{
  "intermediate_size": 640,
  "norm_place": "pre",
  "norm_eps": 1e-05,
  "attn_scale": 0.125,
  "bias": "all",
  "extras": ["capped logits"],
  "init_std_qkv": 0.0395,
  "init_std_down": 0.00723,
  "optimizer": "muon_variant",
  "learning_rate": 0.0109,
  "beta1": 0.95,
  "max_grad_norm": 2.0,
  "decay_shape": "cos",
  "final_lr_fraction": 0.0
}
Each number is 200 + 40 x the weight over its row's rms, rounded and kept within 0 to 999. Layers, rows and columns count from 0. The size before them is the row's rms in percent of the matrix's.

# q: layer 3 attention query, 128x160, rms 0.227, rows 65-107, columns 0-79
# k: layer 3 attention key, 128x160, rms 0.19, rows 65-106, columns 0-79
q65,096,264,166,240,185,146,215,118,236,301,254,225,235,204,189,222,182,180,170,185,223,226,213,189,139,169,202,226,220,190,172,150,209,229,206,314,209,181,183,198,208,205,182,138,145,278,223,160,259,268,194,171,196,233,206,178,230,166,237,193,196,180,104,121,225,269,248,178,150,177,227,192,207,222,176,170,264,203,219,218,163
k65,099,214,128,181,206,173,236,200,189,231,238,182,230,219,212,204,211,154,215,204,176,165,207,238,216,181,243,214,268,195,133,232,213,285,191,237,212,165,193,237,181,223,185,190,152,182,203,185,185,215,211,272,256,243,218,204,287,206,194,197,235,187,166,169,258,191,144,211,206,209,290,228,248,166,212,257,229,195,201,285,177
q66,075,206,139,183,158,211,195,203,285,280,108,225,230,201,137,176,170,216,166,216,185,231,221,225,180,207,163,171,195,255,164,118,216,153,193,153,261,210,171,125,200,197,165,212,226,208,220,146,165,226,160,269,262,200,210,222,166,180,223,232,218,191,248,129,159,122,234,174,240,179,215,283,204,298,205,139,178,240,163,237,236
k66,067,229,249,158,156,170,145,281,227,201,182,228,138,233,175,254,201,204,165,221,200,197,167,166,196,216,291,126,242,197,177,176,230,138,187,188,125,236,216,213,231,162,199,159,239,239,113,274,153,191,157,232,174,190,142,206,204,184,168,182,200,266,150,227,206,181,214,244,135,212,218,105,241,232,231,251,214,179,244,245,197
q67,072,258,275,189,221,244,226,222,273,161,154,209,254,197,270,277,173,222,199,198,148,184,174,174,198,165,206,229,168,143,158,273,207,193,224,200,205,158,229,200,197,267,215,209,166,239,239,134,93,176,208,201,224,144,209,167,163,205,190,274,179,206,226,216,206,195,191,199,205,229,177,170,228,220,151,211,166,239,121,204,118
k67,092,238,185,150,205,258,219,200,150,204,197,162,243,251,234,207,258,221,168,180,265,240,236,131,260,171,253,282,216,225,111,141,267,147,145,204,257,189,212,169,193,231,212,211,153,230,169,163,287,196,215,183,205,278,203,212,161,255,199,182,240,159,164,176,171,214,197,243,123,190,191,217,203,202,211,114,219,248,182,158,207
q68,083,146,239,236,162,131,180,213,219,198,260,184,245,175,238,192,165,172,216,273,175,210,172,175,207,207,274,249,232,185,230,214,234,258,168,208,235,257,241,233,203,158,209,159,299,204,160,224,280,244,166,314,224,183,216,164,178,190,191,109,224,189,161,187,302,125,139,170,205,198,169,228,263,157,223,133,253,152,231,188,221
k68,079,124,159,208,233,241,229,44,252,219,225,180,221,328,135,178,171,222,234,164,207,146,193,128,169,150,254,266,244,235,253,216,212,196,200,202,172,142,215,216,206,169,239,214,193,130,215,203,242,194,211,153,228,232,99,189,235,221,159,220,204,196,160,247,168,179,175,146,154,200,188,220,164,190,201,214,209,180,216,219,260
q69,085,217,202,204,231,230,176,199,149,217,198,206,248,139,198,200,220,170,240,231,243,180,285,251,149,161,176,234,203,291,177,330,222,208,207,256,171,173,221,175,149,218,134,172,164,185,221,171,150,176,184,205,253,145,189,196,180,176,201,109,231,190,210,221,260,186,234,249,205,172,165,150,190,236,188,270,153,160,216,163,130
k69,094,187,165,183,226,199,179,279,191,189,254,224,207,144,279,147,175,227,207,124,202,189,219,224,269,186,269,127,201,252,160,258,167,231,194,193,216,234,249,204,219,129,142,220,202,215,167,122,187,165,248,160,236,96,220,164,204,217,184,262,157,209,227,170,153,200,207,240,276,242,189,245,122,168,164,187,168,173,162,171,258
q70,077,170,202,226,190,196,182,198,236,142,259,215,163,212,257,235,255,195,199,165,149,204,183,193,186,136,193,91,129,255,185,167,178,237,177,169,274,138,252,248,219,201,161,199,64,167,213,163,228,155,208,235,174,204,210,163,224,271,226,300,224,158,235,264,222,232,190,182,219,174,240,188,171,280,216,256,173,246,181,265,210
k70,092,182,138,198,215,217,219,299,165,192,187,185,203,135,235,165,119,248,173,130,179,142,211,251,291,197,155,202,178,195,185,184,235,187,218,209,211,231,185,156,227,124,193,168,206,279,212,229,138,225,227,199,233,256,285,179,127,182,204,293,248,171,229,155,200,166,291,240,231,205,226,176,193,198,219,167,214,206,145,198,150
q71,097,196,132,230,193,166,179,189,128,188,199,232,159,240,194,182,151,259,198,141,208,227,187,168,170,256,234,212,249,233,233,197,186,162,90,238,246,208,193,267,225,225,167,233,245,282,143,192,303,294,224,236,167,196,196,224,242,174,198,163,219,198,156,147,203,213,197,197,203,212,249,209,152,224,258,221,285,147,147,186,170
k71,062,128,143,217,187,154,163,121,216,217,213,240,148,236,194,181,158,195,218,256,194,123,161,201,170,231,143,244,195,199,210,210,245,204,218,254,211,174,118,211,207,214,193,207,258,211,258,196,164,207,164,196,116,222,296,205,250,178,218,176,261,209,222,161,216,247,212,146,266,162,205,255,206,184,132,273,236,200,215,192,262
q72,082,245,272,227,273,246,193,153,196,296,249,199,214,168,200,216,204,195,212,190,136,177,228,226,178,130,194,288,111,125,218,198,181,209,137,233,165,161,177,163,244,211,234,184,203,138,199,215,196,176,164,200,137,218,184,208,142,234,216,210,208,199,211,234,240,179,162,212,148,168,127,174,165,119,237,265,231,204,259,171,171
k72,082,240,206,215,177,193,226,158,205,203,225,204,197,266,231,196,186,169,130,141,188,174,224,214,246,205,201,239,279,217,242,239,214,287,195,192,159,191,232,207,217,170,300,203,191,160,209,179,203,206,181,193,184,298,153,194,165,181,161,253,148,214,249,223,204,271,156,200,229,198,255,224,212,208,224,190,140,268,190,177,227
q73,085,195,194,192,162,288,246,214,223,225,253,110,238,179,174,245,107,219,185,191,201,223,223,256,195,124,221,185,194,235,112,186,233,238,167,181,220,173,195,167,241,281,177,192,171,271,259,134,156,220,120,190,260,204,196,195,186,111,256,230,239,138,243,159,198,238,178,185,208,125,245,241,191,242,156,221,213,117,258,145,208
k73,071,205,211,183,207,238,209,214,189,227,226,174,143,220,192,199,191,246,184,183,213,151,197,183,216,268,271,170,207,151,164,147,201,209,218,190,202,147,235,198,210,149,211,191,190,217,173,302,210,198,202,241,133,176,257,214,313,221,187,243,238,195,177,176,181,144,192,168,179,183,186,200,221,196,224,218,283,237,168,191,98
q74,084,199,204,252,217,188,209,151,190,238,255,213,207,182,156,155,247,160,177,193,231,243,260,194,183,160,98,180,195,205,222,248,182,296,223,197,242,229,199,303,186,232,127,178,230,166,243,247,133,191,221,107,198,205,186,201,188,191,247,135,243,203,164,231,183,190,183,261,236,155,227,181,136,150,132,182,199,205,257,188,233
k74,086,192,109,236,202,168,217,190,162,220,217,217,187,196,227,207,175,177,194,243,170,157,216,187,148,193,182,175,137,223,216,180,238,189,172,138,187,231,269,229,212,186,211,187,179,207,191,89,232,220,159,178,216,190,200,180,212,147,184,271,181,205,188,197,252,202,217,307,174,183,206,282,180,166,233,162,153,226,198,175,151
q75,084,234,185,235,239,194,184,186,261,175,114,125,178,233,145,283,149,107,196,194,127,149,204,215,181,231,218,255,229,214,232,188,274,235,272,161,192,220,226,230,185,222,209,238,217,174,217,175,268,119,223,245,136,267,152,210,185,248,182,166,197,183,236,213,299,195,141,181,234,260,198,160,210,292,152,200,214,136,177,225,167
k75,107,192,276,173,220,212,153,197,215,220,196,140,223,213,234,222,215,184,163,149,205,130,163,223,135,217,152,260,189,194,170,205,173,159,231,235,224,242,125,131,202,209,189,178,223,206,214,235,184,162,131,178,180,158,176,222,276,219,173,196,181,208,184,181,195,77,204,277,260,190,202,169,144,235,130,222,232,167,215,223,205
q76,084,204,161,205,243,343,125,243,186,315,246,230,159,159,156,250,154,174,228,181,277,151,204,235,272,186,118,137,179,142,63,246,162,222,165,229,240,230,213,264,192,256,194,237,195,227,178,247,169,191,220,231,166,186,170,156,216,196,230,202,218,232,233,167,207,167,201,186,238,197,213,194,211,218,128,154,217,210,177,170,204
k76,076,177,180,161,180,166,186,201,181,182,135,184,156,159,174,200,140,218,145,176,180,176,156,226,291,293,208,264,216,233,165,144,233,137,227,199,215,209,121,171,269,202,230,171,239,249,180,107,210,242,166,221,139,149,249,257,187,181,185,226,188,137,265,102,202,156,269,193,130,163,147,236,242,172,211,204,203,191,221,211,208
q77,080,218,191,265,129,208,127,193,212,158,218,203,167,217,171,178,233,187,230,229,160,182,120,201,168,158,190,137,205,183,199,206,192,196,261,212,295,229,213,147,221,199,118,294,159,187,166,188,303,230,263,115,270,242,196,154,186,215,250,111,162,186,247,223,191,224,247,151,234,190,227,268,196,199,209,170,235,171,257,249,229
k77,110,236,248,211,213,215,203,221,150,199,245,164,177,215,158,194,151,154,240,128,256,287,171,202,212,205,194,177,199,241,182,181,184,168,230,174,233,282,237,191,220,260,197,184,187,230,196,227,173,210,166,310,172,210,196,184,153,147,166,175,195,173,223,165,265,163,259,168,250,201,91,177,221,185,217,131,199,221,132,163,176
q78,069,201,223,243,182,188,197,192,248,169,216,206,243,215,178,213,224,214,170,263,164,215,179,170,217,199,181,252,236,190,214,142,204,135,245,159,154,218,131,133,261,158,173,219,215,163,176,283,208,230,170,260,182,198,161,252,227,212,213,122,196,208,195,214,148,216,175,201,159,134,164,143,246,238,164,225,196,197,250,198,209
k78,114,188,221,232,193,182,221,180,211,241,221,198,238,314,143,212,116,241,200,184,184,111,177,250,209,242,117,269,285,212,205,183,198,152,262,175,184,225,145,175,248,175,259,170,227,162,243,217,196,162,190,188,102,214,115,227,208,136,210,216,205,147,122,247,228,132,172,204,194,222,184,199,209,183,236,211,225,239,158,159,244
q79,080,143,223,229,307,164,218,181,161,203,147,220,186,206,188,176,200,185,218,156,180,226,164,185,208,231,184,207,232,197,247,208,216,245,164,150,206,206,216,199,138,206,231,164,164,205,266,159,193,145,225,180,266,176,232,179,153,218,221,136,192,205,167,271,314,181,198,171,216,186,222,162,163,226,252,281,162,218,202,108,229
k79,094,238,245,165,225,209,179,277,193,177,193,211,202,92,190,185,215,222,259,151,182,206,243,220,220,172,188,94,175,211,186,211,246,223,204,203,201,211,200,279,217,150,154,222,170,196,202,142,112,180,252,111,177,235,258,199,197,264,200,170,148,182,199,226,214,125,115,213,206,197,215,153,190,193,140,133,170,209,237,152,165
q80,070,169,208,150,149,210,224,186,202,241,136,283,124,249,255,220,248,235,241,226,96,242,192,221,203,246,206,174,167,206,220,229,189,129,189,240,194,195,180,221,220,169,138,323,227,254,240,249,150,177,258,144,125,158,209,276,217,177,220,270,294,187,244,235,209,197,301,190,170,149,232,180,211,245,238,208,227,179,174,206,131
k80,088,174,132,236,197,178,164,213,242,206,155,176,195,156,239,151,167,221,174,175,203,177,202,188,162,144,266,141,234,210,246,186,177,265,168,208,148,160,143,181,235,222,268,153,216,162,245,211,151,222,165,189,245,239,204,174,190,194,187,190,200,216,199,119,208,220,189,214,159,163,232,190,174,169,151,187,160,211,212,179,226
q81,075,162,81,185,225,255,214,233,203,223,139,300,135,163,126,175,122,242,211,169,183,157,183,193,197,192,164,176,205,178,176,141,134,249,176,240,187,185,207,214,232,230,230,176,202,284,150,241,171,194,173,149,195,179,213,232,188,110,217,246,173,242,233,164,231,198,206,217,205,204,207,234,169,206,185,210,136,197,164,164,188
k81,090,233,220,186,172,192,180,143,166,186,177,207,229,203,182,191,235,212,193,300,254,198,195,195,188,212,200,240,221,164,208,206,281,159,142,143,216,193,245,188,178,204,270,199,261,258,202,181,189,196,120,184,154,271,200,204,222,208,194,159,161,196,271,244,230,228,136,202,225,173,199,226,198,194,185,231,179,267,241,272,202
q82,113,198,233,230,216,158,225,143,236,204,150,180,153,235,160,162,168,165,210,222,216,196,242,190,211,213,186,280,218,195,219,172,219,167,195,141,162,238,226,245,202,192,299,144,236,172,286,219,80,228,200,214,229,220,200,196,149,215,152,165,150,234,158,307,231,187,153,208,166,194,181,210,218,185,270,218,225,198,235,158,246
k82,056,195,219,222,187,241,215,165,227,132,253,203,195,236,239,181,235,166,213,206,228,177,216,165,246,167,133,116,149,216,227,155,173,210,206,204,192,200,201,239,226,226,212,192,182,287,198,147,183,208,236,191,333,158,90,212,225,214,201,207,137,206,152,157,208,170,109,167,244,146,182,206,224,179,214,157,131,171,219,192,229
q83,080,207,317,214,102,229,239,245,155,196,208,292,216,217,207,151,229,195,229,154,201,227,169,227,163,128,150,230,176,162,271,281,254,285,202,149,200,178,199,202,103,213,200,219,236,166,203,175,166,209,171,178,263,245,219,162,205,176,127,233,136,212,236,227,217,133,154,235,170,175,251,181,194,168,219,182,174,200,258,164,208
k83,078,240,225,231,173,164,138,352,163,183,169,204,201,184,214,170,234,173,210,213,195,229,206,230,231,166,166,173,194,205,270,155,180,181,169,245,248,174,229,263,187,143,192,184,186,196,216,118,218,244,296,214,208,208,274,170,305,294,189,205,136,178,233,223,210,178,230,211,309,223,204,207,202,225,206,143,206,220,181,235,199
q84,076,180,169,191,167,220,211,142,244,335,89,237,189,174,280,223,165,190,198,255,271,176,207,206,135,191,229,209,171,188,203,207,195,126,221,237,214,155,199,185,161,228,244,190,159,256,219,215,206,162,190,203,249,112,209,202,116,228,208,148,207,159,213,238,273,145,263,152,200,252,185,177,204,201,157,195,264,176,217,246,165
k84,107,199,183,251,271,219,190,266,179,207,127,171,188,94,192,176,183,161,142,105,196,209,258,144,196,195,262,141,190,235,154,245,148,231,221,218,204,184,206,211,221,241,166,140,194,99,206,105,202,202,250,150,235,169,136,184,212,154,172,265,151,235,215,263,211,219,137,186,187,218,185,157,213,197,249,183,180,177,184,198,203
q85,086,213,172,233,167,223,194,188,191,250,175,212,183,255,172,192,133,189,199,156,172,215,208,198,94,241,247,150,203,186,191,224,193,272,210,278,251,131,250,197,264,266,212,255,210,169,214,199,159,207,199,182,85,231,171,181,201,161,249,196,207,216,209,149,154,205,223,246,214,234,304,123,172,220,268,197,121,250,185,258,263
k85,074,145,178,221,165,140,156,217,200,197,173,205,167,165,163,213,169,207,185,249,159,158,178,275,163,241,135,283,201,178,116,146,183,159,190,213,203,215,178,200,240,275,253,177,183,214,149,137,175,257,136,220,148,204,281,191,241,157,186,225,267,126,215,104,208,220,193,221,174,184,242,214,252,207,171,276,229,242,228,159,113
q86,070,270,243,152,268,211,169,221,201,193,228,154,149,192,139,243,248,199,205,214,179,221,262,245,229,146,216,267,124,203,197,237,228,150,231,273,137,194,240,202,151,125,200,260,168,104,273,242,160,221,229,148,189,237,194,215,203,186,156,156,175,216,137,223,187,193,213,117,132,232,191,179,141,182,166,163,159,202,142,234,166
k86,086,210,168,168,169,189,202,197,201,227,195,167,236,275,242,154,204,167,132,147,207,208,195,215,175,202,160,205,203,218,133,217,97,231,186,150,219,240,138,194,191,163,237,208,180,202,153,199,222,175,259,202,201,223,229,240,268,274,202,230,197,210,243,174,196,197,233,212,166,211,223,143,144,222,239,217,242,177,145,274,234
q87,082,113,210,202,140,273,244,181,171,188,216,192,196,191,166,199,198,252,173,153,245,164,155,229,145,221,161,239,206,156,110,205,198,146,189,234,182,258,111,153,222,196,255,248,234,220,197,240,190,166,217,226,173,229,214,106,178,183,271,273,288,165,255,166,212,218,247,247,163,175,221,177,185,225,274,253,179,224,213,135,223
k87,083,243,155,270,198,162,226,175,181,208,128,258,190,148,235,282,212,240,198,157,154,259,217,238,172,186,223,182,164,168,255,201,78,239,208,195,142,163,206,157,217,208,112,182,228,211,166,218,198,247,130,184,166,204,213,177,93,259,216,288,223,164,231,124,164,202,211,153,226,250,134,157,165,183,172,246,128,179,208,163,211
q88,079,118,143,202,200,258,276,222,171,233,251,185,166,201,146,222,133,219,230,214,236,194,192,228,200,192,194,93,109,183,237,183,201,249,220,216,254,189,248,206,209,156,255,177,186,222,195,182,279,208,211,216,182,218,211,193,181,160,173,269,215,133,189,165,192,141,171,188,174,227,196,203,190,137,225,226,165,237,143,133,284
k88,065,157,170,156,177,204,210,212,224,146,169,229,164,139,171,178,218,200,233,163,191,196,227,226,210,224,176,311,230,163,265,277,180,169,220,222,250,184,233,215,197,210,197,192,229,212,184,187,196,233,260,164,191,194,312,211,256,242,143,171,211,123,301,180,193,216,234,242,133,195,234,104,212,233,194,180,220,168,226,288,177
q89,083,223,184,205,167,179,96,208,122,294,279,152,192,225,190,170,164,236,225,169,215,189,168,233,260,237,208,199,228,229,158,210,207,185,261,183,245,182,110,142,212,181,203,269,253,255,181,215,201,271,199,232,186,228,217,217,203,188,267,190,225,207,123,128,190,191,226,149,187,190,213,276,168,191,218,213,189,176,193,233,124
k89,082,211,184,216,221,152,191,253,207,193,254,214,194,273,240,215,241,189,232,174,164,229,167,292,235,217,121,236,273,216,141,234,153,158,214,196,225,184,126,197,190,230,228,167,207,264,208,266,222,233,168,213,214,184,267,173,254,227,205,254,254,147,240,170,179,241,241,207,242,194,177,164,219,218,207,233,227,168,249,212,175
q90,100,183,242,171,219,138,255,151,302,186,157,273,238,200,240,111,212,195,190,221,245,197,250,172,170,169,200,237,265,276,274,173,249,233,191,160,240,176,185,199,225,152,224,169,136,158,226,125,254,142,210,227,186,154,199,220,163,198,157,181,153,227,205,244,256,198,100,240,176,209,212,220,232,153,195,131,239,252,220,281,169
k90,079,230,227,284,191,142,192,263,169,176,151,190,211,182,234,238,232,199,265,202,224,143,170,172,219,194,205,165,130,182,188,244,255,192,193,187,227,201,290,230,171,241,219,209,201,199,227,230,188,237,176,201,319,215,116,168,201,186,222,228,151,166,165,200,189,144,240,172,239,195,168,215,182,200,226,181,235,222,144,191,178
q91,092,229,218,191,183,189,162,169,198,254,262,200,232,205,179,263,127,174,168,218,190,245,191,221,211,196,277,278,196,216,210,225,214,195,228,204,228,188,150,157,207,235,196,193,158,170,216,218,209,164,251,216,271,268,175,185,197,254,278,126,183,165,238,210,140,160,219,291,173,157,178,188,191,223,204,206,291,131,186,180,141
k91,070,231,195,231,198,174,203,162,184,208,178,213,244,252,215,237,241,180,107,174,211,202,162,271,161,185,237,178,228,188,239,189,219,227,184,164,196,265,142,191,199,188,231,154,206,224,152,85,192,205,200,247,205,142,176,185,232,179,157,308,178,177,209,143,232,163,224,138,337,205,213,210,190,176,182,186,181,215,207,161,216
q92,085,206,242,238,208,193,224,195,273,205,188,222,157,216,220,209,191,275,237,87,157,216,167,230,170,187,180,148,213,111,197,255,240,177,210,227,222,223,187,253,160,255,305,285,232,174,238,116,205,165,207,180,271,197,234,181,209,192,264,236,176,160,186,248,196,172,183,120,232,216,241,215,194,221,197,269,198,126,214,203,258
k92,071,233,203,227,205,173,212,206,204,249,189,202,207,187,181,194,252,225,255,236,179,229,223,157,189,247,268,250,264,156,221,171,226,218,217,238,184,164,181,190,252,177,161,180,201,280,183,195,177,171,177,163,193,228,289,192,167,206,201,186,167,154,268,155,196,202,163,138,226,114,226,228,227,224,168,222,206,183,222,214,133
q93,074,172,122,191,200,226,252,184,192,204,253,220,252,214,270,285,129,166,186,255,216,220,250,200,175,245,179,249,261,262,143,181,243,216,240,101,187,246,185,234,230,233,223,203,212,257,240,109,158,181,188,246,267,174,219,199,177,157,208,238,264,223,160,142,259,194,234,195,217,220,187,221,263,152,194,220,212,262,204,249,161
k93,093,270,217,267,217,245,165,245,236,187,213,184,196,222,226,279,177,168,119,209,189,122,157,207,235,110,192,192,301,194,223,140,211,166,169,235,171,157,291,194,181,277,178,174,237,233,213,193,276,266,254,253,237,238,251,221,234,233,141,225,154,214,179,167,188,192,140,256,189,199,259,148,218,222,203,156,233,175,275,198,215
q94,082,155,176,226,276,263,220,212,282,183,199,222,276,204,242,190,237,267,240,203,191,168,110,213,191,169,238,224,247,196,209,240,176,195,173,153,150,161,243,141,162,131,188,284,175,220,151,159,225,187,217,194,190,154,180,217,222,196,258,202,225,230,197,202,226,194,149,243,219,252,236,176,173,140,161,113,202,183,230,178,256
k94,100,205,231,196,204,167,147,184,184,169,182,180,190,285,220,257,175,247,292,130,174,237,207,35,169,232,204,217,218,216,210,207,205,254,192,170,253,224,171,198,177,241,217,136,198,220,175,201,203,182,219,224,196,237,173,178,196,225,192,174,158,198,149,181,229,180,225,184,136,245,167,208,212,219,177,162,234,196,178,122,149
q95,097,198,234,231,193,185,257,205,340,209,181,164,246,200,178,234,229,156,162,232,285,201,193,222,225,162,145,274,190,160,201,249,210,213,240,218,151,223,151,179,264,160,179,147,295,115,208,252,216,166,175,182,197,218,172,202,212,208,142,195,188,205,187,228,185,206,151,216,151,250,134,179,164,233,220,193,194,206,228,142,191
k95,080,225,238,165,171,178,216,253,182,183,203,217,194,234,212,264,251,185,244,202,209,204,195,223,213,229,215,261,195,189,232,190,161,189,188,222,214,165,191,193,180,197,220,191,174,155,218,199,194,171,207,195,148,193,63,186,199,240,221,217,167,200,165,191,181,204,237,243,199,195,197,161,200,234,179,176,173,186,171,174,182
q96,091,213,156,159,218,192,167,243,50,202,229,177,175,202,227,173,130,210,226,170,215,245,240,194,229,241,204,173,250,216,123,255,131,129,193,214,227,164,207,193,128,199,156,245,182,304,223,113,190,173,230,194,195,163,215,198,229,147,218,204,261,200,218,148,160,230,213,206,239,172,233,223,133,137,221,224,227,199,127,131,171
k96,086,205,213,173,198,233,221,240,152,132,210,226,188,137,179,187,246,209,130,113,170,129,165,123,122,190,190,88,160,208,191,222,219,164,193,144,233,236,87,179,217,294,209,217,220,231,215,125,219,217,218,179,136,268,211,206,240,191,188,223,266,248,232,130,232,196,185,213,172,179,152,219,237,210,207,187,232,196,221,172,253
q97,082,207,155,249,129,199,161,198,229,209,133,255,225,214,203,130,171,254,192,252,226,229,161,197,191,180,201,230,201,180,156,232,218,221,202,206,211,166,189,243,226,208,275,194,193,284,166,261,133,283,142,217,273,125,219,213,228,173,124,197,127,201,220,231,134,265,154,165,212,241,256,239,230,213,126,114,237,161,205,193,144
k97,085,236,171,189,153,207,193,169,187,224,207,152,189,230,182,117,245,217,119,278,250,242,193,204,204,226,196,260,204,164,146,153,255,176,198,250,221,191,218,190,218,227,140,176,186,278,301,176,186,214,227,239,225,207,81,201,245,192,218,137,225,184,156,156,208,159,204,96,266,155,149,199,188,181,211,176,220,195,186,184,223
q98,085,154,242,293,179,194,184,181,165,188,233,169,166,240,195,141,241,218,211,250,208,226,133,218,193,214,174,142,173,177,226,197,208,134,168,206,227,210,195,228,168,215,205,174,161,208,192,168,133,265,178,191,181,103,192,138,187,215,220,196,176,154,238,261,160,171,114,196,219,217,146,257,226,106,185,221,247,180,203,131,261
k98,105,274,174,261,210,192,240,166,200,245,191,242,188,218,242,202,225,216,205,227,200,245,263,103,189,245,187,237,246,181,201,202,231,221,211,280,211,193,197,200,233,130,182,212,206,220,200,166,192,185,169,169,283,248,234,219,238,195,200,157,202,200,207,253,234,179,247,152,164,211,102,190,184,172,213,141,165,197,142,204,255
q99,095,217,263,184,199,185,247,240,206,170,241,168,225,193,141,174,183,170,201,235,206,181,199,192,195,178,164,182,204,129,285,190,219,226,210,159,204,209,203,174,264,138,257,202,191,111,226,287,207,219,200,186,190,263,162,176,187,127,147,189,186,220,205,190,162,165,165,237,147,230,174,226,202,188,202,113,146,153,186,73,224
k99,070,160,199,159,159,229,178,115,235,140,196,214,165,230,195,201,210,214,248,163,272,223,174,156,125,222,204,219,228,176,273,216,148,180,187,179,239,214,236,207,213,220,218,176,234,206,181,225,179,217,178,209,169,162,53,212,231,221,171,215,111,183,161,200,211,131,288,188,292,169,161,228,237,221,199,204,185,213,254,235,212
q100,089,123,206,197,232,215,142,239,177,217,202,223,196,192,192,165,220,191,229,155,258,213,171,187,220,170,252,199,206,219,154,259,122,241,125,189,275,225,227,268,169,191,182,176,151,257,204,170,156,196,247,194,207,138,203,100,230,179,248,228,239,167,184,221,228,200,202,163,212,147,210,225,217,190,173,216,255,186,129,161,212
k100,116,213,98,158,226,178,246,158,193,211,185,232,217,229,199,198,141,197,188,168,179,184,210,104,251,194,185,118,258,209,217,177,238,247,190,198,162,224,147,203,193,209,154,243,188,279,192,148,172,249,209,192,170,286,224,206,169,219,219,196,230,248,164,68,189,231,246,219,166,193,192,219,184,130,197,194,149,179,206,195,187
q101,074,134,203,183,213,234,240,239,116,199,199,251,232,243,253,106,180,197,224,188,216,231,162,179,142,211,125,190,271,217,203,178,202,177,124,184,214,214,255,201,200,273,216,213,189,245,237,109,108,279,197,198,228,167,216,160,129,172,193,217,267,230,167,185,281,192,249,181,211,227,218,223,156,183,245,138,221,187,195,147,167
k101,095,145,239,224,247,233,162,228,186,151,249,227,138,168,194,206,211,167,176,186,211,205,235,67,199,169,270,175,244,237,209,207,269,214,208,202,193,184,280,158,198,180,159,219,202,250,172,148,181,231,248,180,245,204,232,132,207,169,223,200,184,134,126,194,201,162,212,199,171,189,140,205,246,230,222,242,177,123,255,168,156
q102,082,156,161,164,214,198,264,240,88,181,223,219,135,143,154,176,250,226,205,231,236,163,123,223,132,225,219,248,266,201,218,196,123,154,201,170,239,238,212,178,177,151,174,196,189,241,174,192,171,145,203,202,223,140,179,197,209,156,227,210,214,150,254,194,203,196,138,158,194,227,203,242,207,245,214,284,244,232,76,146,201
k102,095,180,221,148,202,210,222,140,212,222,159,232,249,231,246,216,148,243,213,178,233,205,205,118,143,169,232,216,261,212,226,166,186,208,228,181,180,169,200,161,186,92,226,243,206,174,182,138,150,180,204,167,161,199,159,189,116,220,233,194,253,225,195,214,186,186,202,174,95,234,224,213,195,175,191,199,160,176,169,242,310
q103,091,112,158,193,148,202,195,225,245,198,186,204,198,227,113,176,234,249,183,163,191,264,109,208,171,159,212,103,173,164,131,180,198,204,207,170,256,186,194,264,173,225,191,302,234,265,238,184,104,312,197,201,178,197,201,160,231,144,226,136,190,191,188,143,178,204,197,140,175,217,231,249,163,172,187,230,146,182,227,186,229
k103,064,177,194,231,176,123,176,142,202,211,167,187,163,219,200,191,197,272,141,261,208,207,175,89,189,267,172,232,197,200,140,217,179,135,215,195,186,172,199,166,223,263,170,180,167,258,164,230,221,253,208,178,167,234,201,204,282,203,207,224,235,141,195,103,213,175,180,201,151,118,138,152,255,218,191,243,252,215,220,160,168
q104,069,179,208,215,247,209,168,204,175,217,256,150,157,172,239,184,185,203,218,154,231,122,125,179,224,161,221,207,175,192,155,236,147,241,215,196,228,143,153,172,203,150,189,150,172,200,262,193,136,151,156,160,193,181,201,242,207,185,166,286,126,144,239,233,92,147,185,174,252,178,248,228,201,128,188,249,217,159,223,160,300
k104,096,246,234,175,235,232,243,261,258,150,228,166,237,218,153,187,188,199,208,150,174,169,252,207,179,274,133,140,214,204,234,191,144,195,198,248,199,204,149,207,178,171,253,219,201,202,202,162,146,136,185,190,162,210,230,203,193,226,184,244,220,160,149,214,213,225,166,216,173,186,188,115,239,258,207,149,171,118,202,231,136
q105,074,186,245,225,274,170,179,230,178,175,228,203,173,218,250,195,224,195,168,173,150,167,173,138,231,244,162,226,267,168,290,239,185,261,268,250,102,236,196,180,219,125,201,189,212,247,172,242,199,248,158,149,216,210,188,228,222,204,190,203,191,254,180,191,260,247,268,154,217,246,187,212,220,100,204,185,250,213,156,208,188
k105,104,262,209,200,196,229,130,188,215,218,236,165,232,160,172,179,197,265,245,238,247,245,207,316,160,209,164,222,193,190,143,211,215,270,195,289,178,148,155,253,169,235,193,211,162,233,273,211,141,159,189,261,141,327,206,225,182,215,260,180,200,232,149,250,198,176,154,244,213,195,195,230,226,206,228,148,225,167,233,164,215
q106,074,187,157,231,281,170,206,208,270,150,183,159,252,224,182,162,168,155,223,234,236,158,169,195,241,193,177,204,187,177,226,221,178,173,176,162,232,174,226,236,225,256,208,151,183,194,226,195,244,194,274,198,196,204,185,262,181,222,265,151,227,190,217,181,312,167,243,196,229,170,160,162,194,208,95,233,142,145,273,113,171
k106,088,175,208,190,187,174,183,214,212,176,194,198,208,166,188,182,248,180,219,149,102,216,221,225,171,224,212,292,175,220,200,270,178,78,255,241,160,292,182,215,212,231,212,225,172,185,221,181,223,172,139,109,231,273,211,184,202,186,171,263,177,104,144,164,290,200,115,177,183,152,196,172,154,181,186,210,206,198,205,129,187
q107,088,246,234,271,277,161,209,244,146,185,275,188,222,200,220,208,255,168,178,151,239,204,228,138,223,225,152,188,157,111,303,184,229,230,179,192,162,176,213,180,217,222,226,163,187,218,245,205,258,217,173,215,211,227,199,224,211,225,190,270,197,259,144,158,162,184,255,171,178,228,173,228,213,164,261,209,137,106,243,173,133